config = dict(
    n_layer=11,
    d_model=64,
    n_head=2,
    n_kv_head=2,
    head_dim=32,
    d_mlp=192,
    vocab_size=2048,
    activation='swiglu',
    norm='rmsnorm',
    norm_place='pre',
    norm_eps=1e-05,
    positions='rope',
    rope_base=10000.0,
    rope_fraction=1.0,
    qk_norm=False,
    attn_scale=0.177,
    bias='none',
    tie_embeddings=False,
    parallel_block=False,
    init='normal',
    init_std_qkv=0.0529,
    init_std_o=0.0113,
    init_std_up=0.0529,
    init_std_down=0.00651,
    optimizer='soap_variant',
    lr=0.00764,
    beta1=0.95,
    beta2=0.95,
    weight_decay=0.036,
    lr_head=0.0109,
    grad_clip=0.5,
    warmup_steps=200,
    schedule='wsd',
    decay_fraction=0.717,
    decay_shape='sqrt',
    final_lr_fraction=0.0,
    batch_tokens=16384,
    seq_len=512,
    doc_mask=True,
    train_tokens=83120000,
    steps=5074,
    dataset='wikipedia_en',
)
Each number is 500 + 40 x the weight over its row's rms, rounded and kept within 0 to 999. Layers, rows and columns count from 0. Numbers have three digits each. The size before them is the row's rms in percent of the matrix's.

# layer 7 MLP up, 192x64, rms 0.257, rows 0-99, columns 0-63
099:496467480477562552566455481520525515528507584455537479516452473612529540456441501469525472517499568565487548453554491497530458454465596449450511484479503547482510525521502535551497496514484454
087:481505515524425478575535444570495541476533481593435501508468523474461452519521486474494528483476520465454518573475495528533472511448442627486506508520533495542476468511518529440434433499497511
099:509570503492506532520457445509515549475532460477528526516393489521526481538535452475449537534462505487484543519533509436495490462512487557549409595515542517403548527476517515507487479562559533
104:432478521505496504472532472604469439540529582516477537502501474499512501473457496483431505436534480512491437520583489573570399562469488495499517521519477494501479471516419510482532516569493504
096:461537487477501494496515472491472525498524484487438548580540542523443478491560546432440445472523460549502480446603471501542547487498458464451457494523523375496493487460474563550478508488490495
095:490557436460514525563543518526525471536458494474517471458588575557482505519567492510478567477456558473482562508480546472483467600493498449482509557481495487466522561436490525461556518502538539
093:528471491534441485538520462495431433463480529481551488410525486575575467536460494544545494455517471553529476517489459491453489426556510521479490465459535516589444493528490494473548510559532439
097:494492555569480535528527492518478403388552499501532455512498514469488485454473528499512520475494554458541495512484563514455516514533534530457526506504545479490534491440511450457505584372499544
093:485518483514492535475524466495533503382493519450474539481489595463453489450501540536558521553501482529528492566441504503402544549441552537562462484515501553487459494503524495442482501486443446
104:494479518443433524380496435471495515555455505470517517433476538500549532556536583510530470507521494478559466495521532494492519480558568550507487486525560485441467488483441468535554455452508551
107:468518521564465494489474388474539566506514536470489539528452556486463475511439502517476460509490436496471490474531506515582510530516500485521502548465472462450444494522492514428490430550499373
095:546472515493466592505471609438539480487475461551460505558495496422432488438483458535549533486550494490552516499490525430489551560497530549477496518465512459494508518498495507510496446425484426
109:531488502503544522457465563460519541478552466443407505402444444489591519458531532588480535525537518582449504480488498522493531488466479520438452503452541543516501465504495481521533528513468467
120:480510522459505468463428507548470565560551539469416547447508489467536555465499513568481545492401477489491523426486486538538515501548498456531465590448500467584513490487463512475484487499533486
093:559490515521457481495537467523487547444457541564427466533481464521535526475506505503512512530504519521510562497492509530513468492544423519595489544489490546445523523549537634470491584483444512
096:486561507477442484479502512441526559512489506460517445553453506504555482448509491573490490592501501490390460513475466520419518539525488489446554421455436483504452521456532504436513494478536501
098:542422525539543472455517505535502454520491569557496551498527480472524580476448480568432514492497422485541430547526506464503427452446486450590534483463509530542470502494512440511496503471533496
113:504432451540468515613520480539471557496537438405490504533545445469442463497456524498497520538487571432496557510491559501467449534509522497477530509453458453549475459517467536569498491521493509
122:515521622519476508503436585516471536535540523553494491566484512511555469517538483446451445490522506553482511434512523544537460497473500482554506517488466532404545531502532563562548449496500496
103:512462536524543513469527522573509455480490560544467505473474471506560451581413505535416549451569520495483512453451576530515517556477517510458474457459559515485491490503528518473458408508531513
097:534440436514415493496536541567499527506450464403456524554424475519501519479513573408545522450484518462491521499515459498482470527548540467456545542520486537464497513421518494506444476501516461
103:494537486455558538527480568506477558547512521527524474509487500511519430526474497479433476590460494507492412449458510418467493508563529507569518469422472486510541471525509504485430495440584490
099:513462431454490464494466530435539546469436426445525549555515518483464493535458553470496465496502487512526486471520539483529483510601458491543573506516462538529537440560520464538582518509550447
094:458478524517513573488519526472447511532503535461509525557483494484471547565585499510527440526539523470537416471587570479511520555560547498488502467601562556514511482505515503449499544545521503
087:521445477537456451469494476549540507529515429490507465538519534512482562472378510477490477501478481511434496490511509512481538543525494469480452507571512509517385406459495514481468591529508463
100:554502533472442516446534521507584467459461557462486488503479471478491543431425443551470479500496528590477506513462484456471484525494443397563524547518462505546530522500504499547471544543563487
107:546505512529446499533541509494430454492481502586514500425497521534518522461490445513462522513536450503449578453496448506523545434491557475480511528499509478456497527506559488558586529591431450
091:522515475487526520511504463488446508546535485496591472479493538505468566491582466533529533502486467496571455592573494459477490504528470496483471538544458477480487557483526497629486496511476593
104:491516485514408511447447454459514482461468470511418472431511485504446464548501494532542495463443497512544461526482416480531503439485556554517546559529507463493456474415535468477486498585539489
098:506454569531560556471487502510516521483473553541497522564468540526528442547518471472529489491499529467491452517464561522557547428526561517556432464468497500478432521458517459484608510486454437
102:453512510447571529482452478543513546504474569464517473470494495480473506493534507479490519466524515546451490459498530489555469554581491433552561483517464583501551517470512566523432566419571506
087:509451505498495497516548482458505513495504561543545425477549545467505560501501559481491532500478554490429483533513501466442431531527414508513512425572523542534553483541521542552553521551470413
106:520466489452500518514450529487493525519427450507449529430550458492529552435494486541450422508421465515534478497455552586516473543477470461505422510507520515513546474476479483528431588491548510
097:463529485509613407527507567565526574501476515491484529481480560506501505563487461441472551496526526540548483425527496498488490544438526465508520465534533504532544444523499435523470535481535569
102:505482489503533479487479535445482478489503485492466539464496532485445480481500608473526515514504437397504507494486535532460531411534499574554509478428453483471497532605511548492521471487466592
101:549461420549522453509441515516504519546407489434550518521532494490504457538543462522445510522481527482460514568509525573503493561491433546561491497516425399520498468559516495522454489509488491
103:456573592456544524470452558533529532515465543483515569461518490499498442536449507487518478517524505471541499418423537460498468581576513560506513439464465516456492498489429469538519507523494481
088:458503544510509568451553493638510564471507488453456488469540572484424457508441466463480488546506475491513451495525486503547515534507532472495438491471463504417437512510491536499553544458530517
097:515499525476376544506465508459553517487505466480514529529481550493527453561509464454552528533533493524570450503531473499488474527517571596499459497411508465511499506544526445485550441425519475
097:478511495403515440508501502486456499544465547496550520502453541419478439442412486549517548445442454515455476455439467438504465505558509529493509444532460489485447504478525503517530525584526491
085:459546471473543608517524555491488458495529473499507512488468473581474484449493519485515509477448505483506601557495565521463480472507509429452465435445559532491497554458497541464575523474558512
099:506535458450464519501512528498530477551463507455580522517491493484507443491558463503471471436471489495473478471493603502509518591551473534459430540453472508510379452512474524537538519517427514
095:504477458510517511575565561507505578518483472500538563490490486532442522490490476554475557517524532487475511561572456447492510404519494547512472541509442509517429559470490462459578461523498564
103:478490548496474537545515399538443451452476450550524436510576548459587468467457501527506511474468451554492470510471487513492536511522507529548527555497494531545518423531457496428466442487552487
100:520563514540528447432456470475539528459428422505481523547525475446485534495505509532550455456503427478550473550512474453531554519465560543494491435482461490463448563498520457495428547465473538
108:548507524489508529509495564391526478568486459520555522511469473526492512436474424469510475522431524571491558483506475567458515530459505431463446548519498576475485502461488420480469487475481549
095:508480490495495546505451510526558539497431480536484492500471459476467478519582472487532556491529530565471471530453433569560460528475438560496456479502429520568528414527577533515475442518474503
096:389419553519527505469519501606474503443525528539477509515509476522542478520450545539483500499575515459476464473504536525520480495463570532576504442459508548480443503485476478491483486510452589
111:486490449447487482559571504510476551520464552540520485473486548486496517434453457442492475485431504477512539506534447517495447437460488514515476540560499576556462486523442470608473448477472439
112:579489431487592545522507458489487451487516471475459469501450520489550462504479537526452569526487579435526496465465430567513512520525423498515455498475481491451508481484501481406445438474493488
108:463506506586437499460454527482504536512529440500441516553437490534542475466514451569513462461441442531496470508492469499499501514452471486495452413518524505432523485450510516465526534512368498
103:513482447492485501574526465475521432486521577483507515446521479484564476523467472565524523475580518518570505469478488556468541516454452437477446545469589486447474443525538471452457466521515559
096:561494473516535458504508477568536495486491510520541397494502493505491505503465441531581526511480499497553508541528619496472509444394498486533518536477554591540546448531481539470491469484525507
109:475463506443544437428460476569491474517549533465556523476578510564551490466535489453480510516503469514509473483478529503512487467531512466490580496591560553472482528521536474410491420447525508
108:501595470505479480420465482465491410490574498500504571511501524609526496538499552485504550450554459553503483510475492490466447399467520501490468506473560505507471535473478479482576480480474502
102:535542466462460475514507475508486520479533512545517415496449536482463508575516473540457402496479562478500433456459517466530503560501502435484543578504500476459548476472490515566410473523486571
100:486542608426517483482484456461545486509519510459482479428520530517503545535550482537466469518560518573519518564501522572467566538516518465562517481502419541529585472534524469561501498508496510
101:442491539500553458492548578509462486536441496516583534448502554570503481530473519520581546530492434535488545486566481483422562452510509534522484523506497535510432462474547465557484478545497466
092:522551545421486448467539476563519500536547499445473571539458479511469479554524450470518498459467519499541491518434498552488505475492537403503444475456496576528455462542454479507531565450463551
075:483410476579486469464511471537549550535463532526487504479573485487491544475555463481471473422509486502450521542478490512438482491564472460502495440492503565501522539491591578502454508502513594
110:463550569557481481580423536522497428489476437482519486531421485477478505521465454494512458517445533487528456507443490470512543532464480476484493512547455440495498447451512482480431538468586430
097:540441496481533466553569569484511560538518523471443542553525554491497532474544566453486475413491501498446496464548453445511495561459489519487451521511539508451496546497534500510512514427412442
108:462500431544525490496492501461500516515488519527482505449471523471580539459515497481552544453511414439549492480457488579467480520461403553480468508476508470523559529498583532487502476391483540
105:529491455475490509502497438469507470466465495539476547516472491510499474566447515527557471530478396567501470488518506473450516477514532550492441541487503467444572589455490429512441407559523512
102:408427448467510528523454486484450484569521576515463477550511478514494517568549554481494515441491510492452477514506559565476533551506551491458464436449550508555522498479533446429508492470544528
102:513517496554513502520476490502502505590439474553498438524572525507496568506519572465471544511484455491534546493445447454491433453472463483430522436518518463501529522549488575534557451434543536
102:558464443486503519499504507553512499522536521478464546503528514555428418431479486475554436509578440385470425505449472494466472482483487481467504483509481519516515482445449551509482521534566545
108:547453457506469473490487455481518508525451508527436484489515524474521447599504483475529463422582536593521508495449497556506467450439523508522513568492496442507451474454588463483478451488538527
115:434565505447456481471478493485512512576532462476496471547452503525497498501521502554502521451470562438448493487468478478499511602496529523458530437540521474480495502450584522368483495546497519
104:525489503566492414499545510510425483527505489538554534503527568418440428514516479518525565479493514456531491513526450493495453519472488493542484558536495448421432466425494478457498436540551510
109:472457429525516433518522473559558473475400476486477516500509455489435552467511576478453453480510486534530511488535540458489491492483505428553497473544476441531511482468510460576495396482538458
099:557497476534540519524449513506477515524506523540521502532535527477494524449464575462491455522498531535511504487549420470491476511531455536475478473481460485521457583483382542513512595400547549
085:521540560573530414504493597570533518456502474475460513491586538486458526516446545534507521444512555503543477507511495508539530525483486446529512576483462563479467551474496458430507521536452480
102:494500509601534503468553509486572536484536513547418524427427483477459440581544559511562452499536518483551429528486499476479538504511475464493506492514506478458495523469432570514448500536509474
096:479526473448435521458517608491618458508526491479547448467467479495476527448438488495455449458450522496539487564526537486487509533527490523544535445510508409506418487491483518513450524470490482
101:422485523510505502452482576453505479577443406529518470521504505495466430530538473487511532478492531564443511516569467524420542522475446502472472516517562531492528496454437537487513433525552453
099:479425505473542515479459514505487474464509567525458518491579564404447493443534536500525519530483578491441458410508486541503500533582538562496478542498492511525444448486486514468484521466555535
104:566510538501590501586506505496510503535504529519531571491543516473525474554436505466506499477427510543518448531436548508453552503528439468451483528462459431546544484498537487509474506428583468
095:489487530585512485468434536450499565561529505540527490494475503573479446492638490541488508492499573467540496513519441477537565542502557470487425464479522466522485555484516510472505499547501539
101:477461537450463478560464463556520555527546450418537537493482493488464471491485470470515570562534493480533563470503550495505496526508462470593532542476479503522526525536519475453470527444623464
095:511500471492472426472519484466497486503403546471533526518505445482450512403463478534513562558496499519459525495455394499452479487475517501461436447515499489556489565561493476529578482477555472
099:391461533485497506480503396511503506462548471483461531434496524483496480543497470534549531442606471432507525516525491485518490565567528520482501496551484490518461518462497464471425429559501512
085:492561533489547494519474527520496508485483497528490565561535536435510561550504490444412497459548546461552506485486529449464455528396506548496525516464470475456491528478387448550503499469487543
104:448546559523565466483463494513476454477484527433535528459570543518524465526526548479512501516484492474504524440526527501464446456519529559467491511446522590483492551527414549541473461522608531
104:549504594534516480539542518492517480505501488524535465527477488424504486520482532480546499491498550466515475431532593493447458572456505500561556499425529568592495441560546486471499517526486540
095:512490527540503557528530445465468525532528481471535491522506531471560484544544515516499516541475528537535471440544503474510563446526500451560537573478510416533559536491452471492473500484399612
099:487544603501542568469432474440475458459455485509488495463524611496441503485491550506542500515475508537472503503454552397476511493471475481544516529501502525538493555494532519478419504441443519
096:457476541499545491427520539443483462552506566534492501483433508451436486516508514460522424490534507619479512502575492587524475483551472511473524530499442585481469464475476526513476450478482489
098:446410495549496509464461479508546523518532492483500494483539511468587521555446540483516492485475528504449504541447515594487459465470476516511482489424518536518501486526493486505456466401497631
117:542466524499425472441472529535566466556523479508517564527540504580461509473502508481403530485571510526483540516502511426551519554530443476542572510475484512451551510497450509483460496436435497
112:493544533492547468495500455560454488488523523495524571490475535560556459527493438585450469519520513591515441575470500542530508447521496548508519504531486430417456501551428485449479462491509509
099:536542497588483485504519516587552441533451508545556500494498545490529488510493541522505470404544479475535492509519464463555476515524520448445427502561538533516436438487411525528556530492471488
110:564483446486554549514550434501432492497490477489500458469499546498551518586447540550479522516589458453508539600476516531472470492568515546509503504440502484504544490476511508499445507506591540
091:390539508524474492525456491514473518511440533471471481482544421511549530513516427521444525435425474439462517521522487454521537506587504488508528519465578523480456484516451578497473540516541537
102:466436537501444487524524491448530451508543516532448507502477505524501449549541509517442531442473484524509408535482468507509470428476485436588500515492565540587524481536540539493521558430537550
104:515477445532497530491457541472485508513427453472565556449456491507543524572530473575526438497504492535489465502606547492474511501526485502476597483486472588486508482411503446517472478497507549
094:527471490490519456510495584520477421512459541514523561431479491516471542432559535475450511529492502501450460454512482485580458456462415491442542524525468481491550505527576552533476537567522525
097:455529493504493512524443475537404549467464493543528431479509491526465493485493452499500454567486483450549541450455441549529449520529469485525464461491504453552450476378558452504517512541449482
106:498479456544484497450501467461539468502491544546531539463507507503538635538504544441526497493549563505571528536479453490444462415510560514525442437497450488486495522487440527497521433512535523
100:530569453519453479496529481619493546509489512508537548550496473525491480461493476521454468471495429478466492485492570503558450420587507496581542514532424511485489458465560478464514514523461523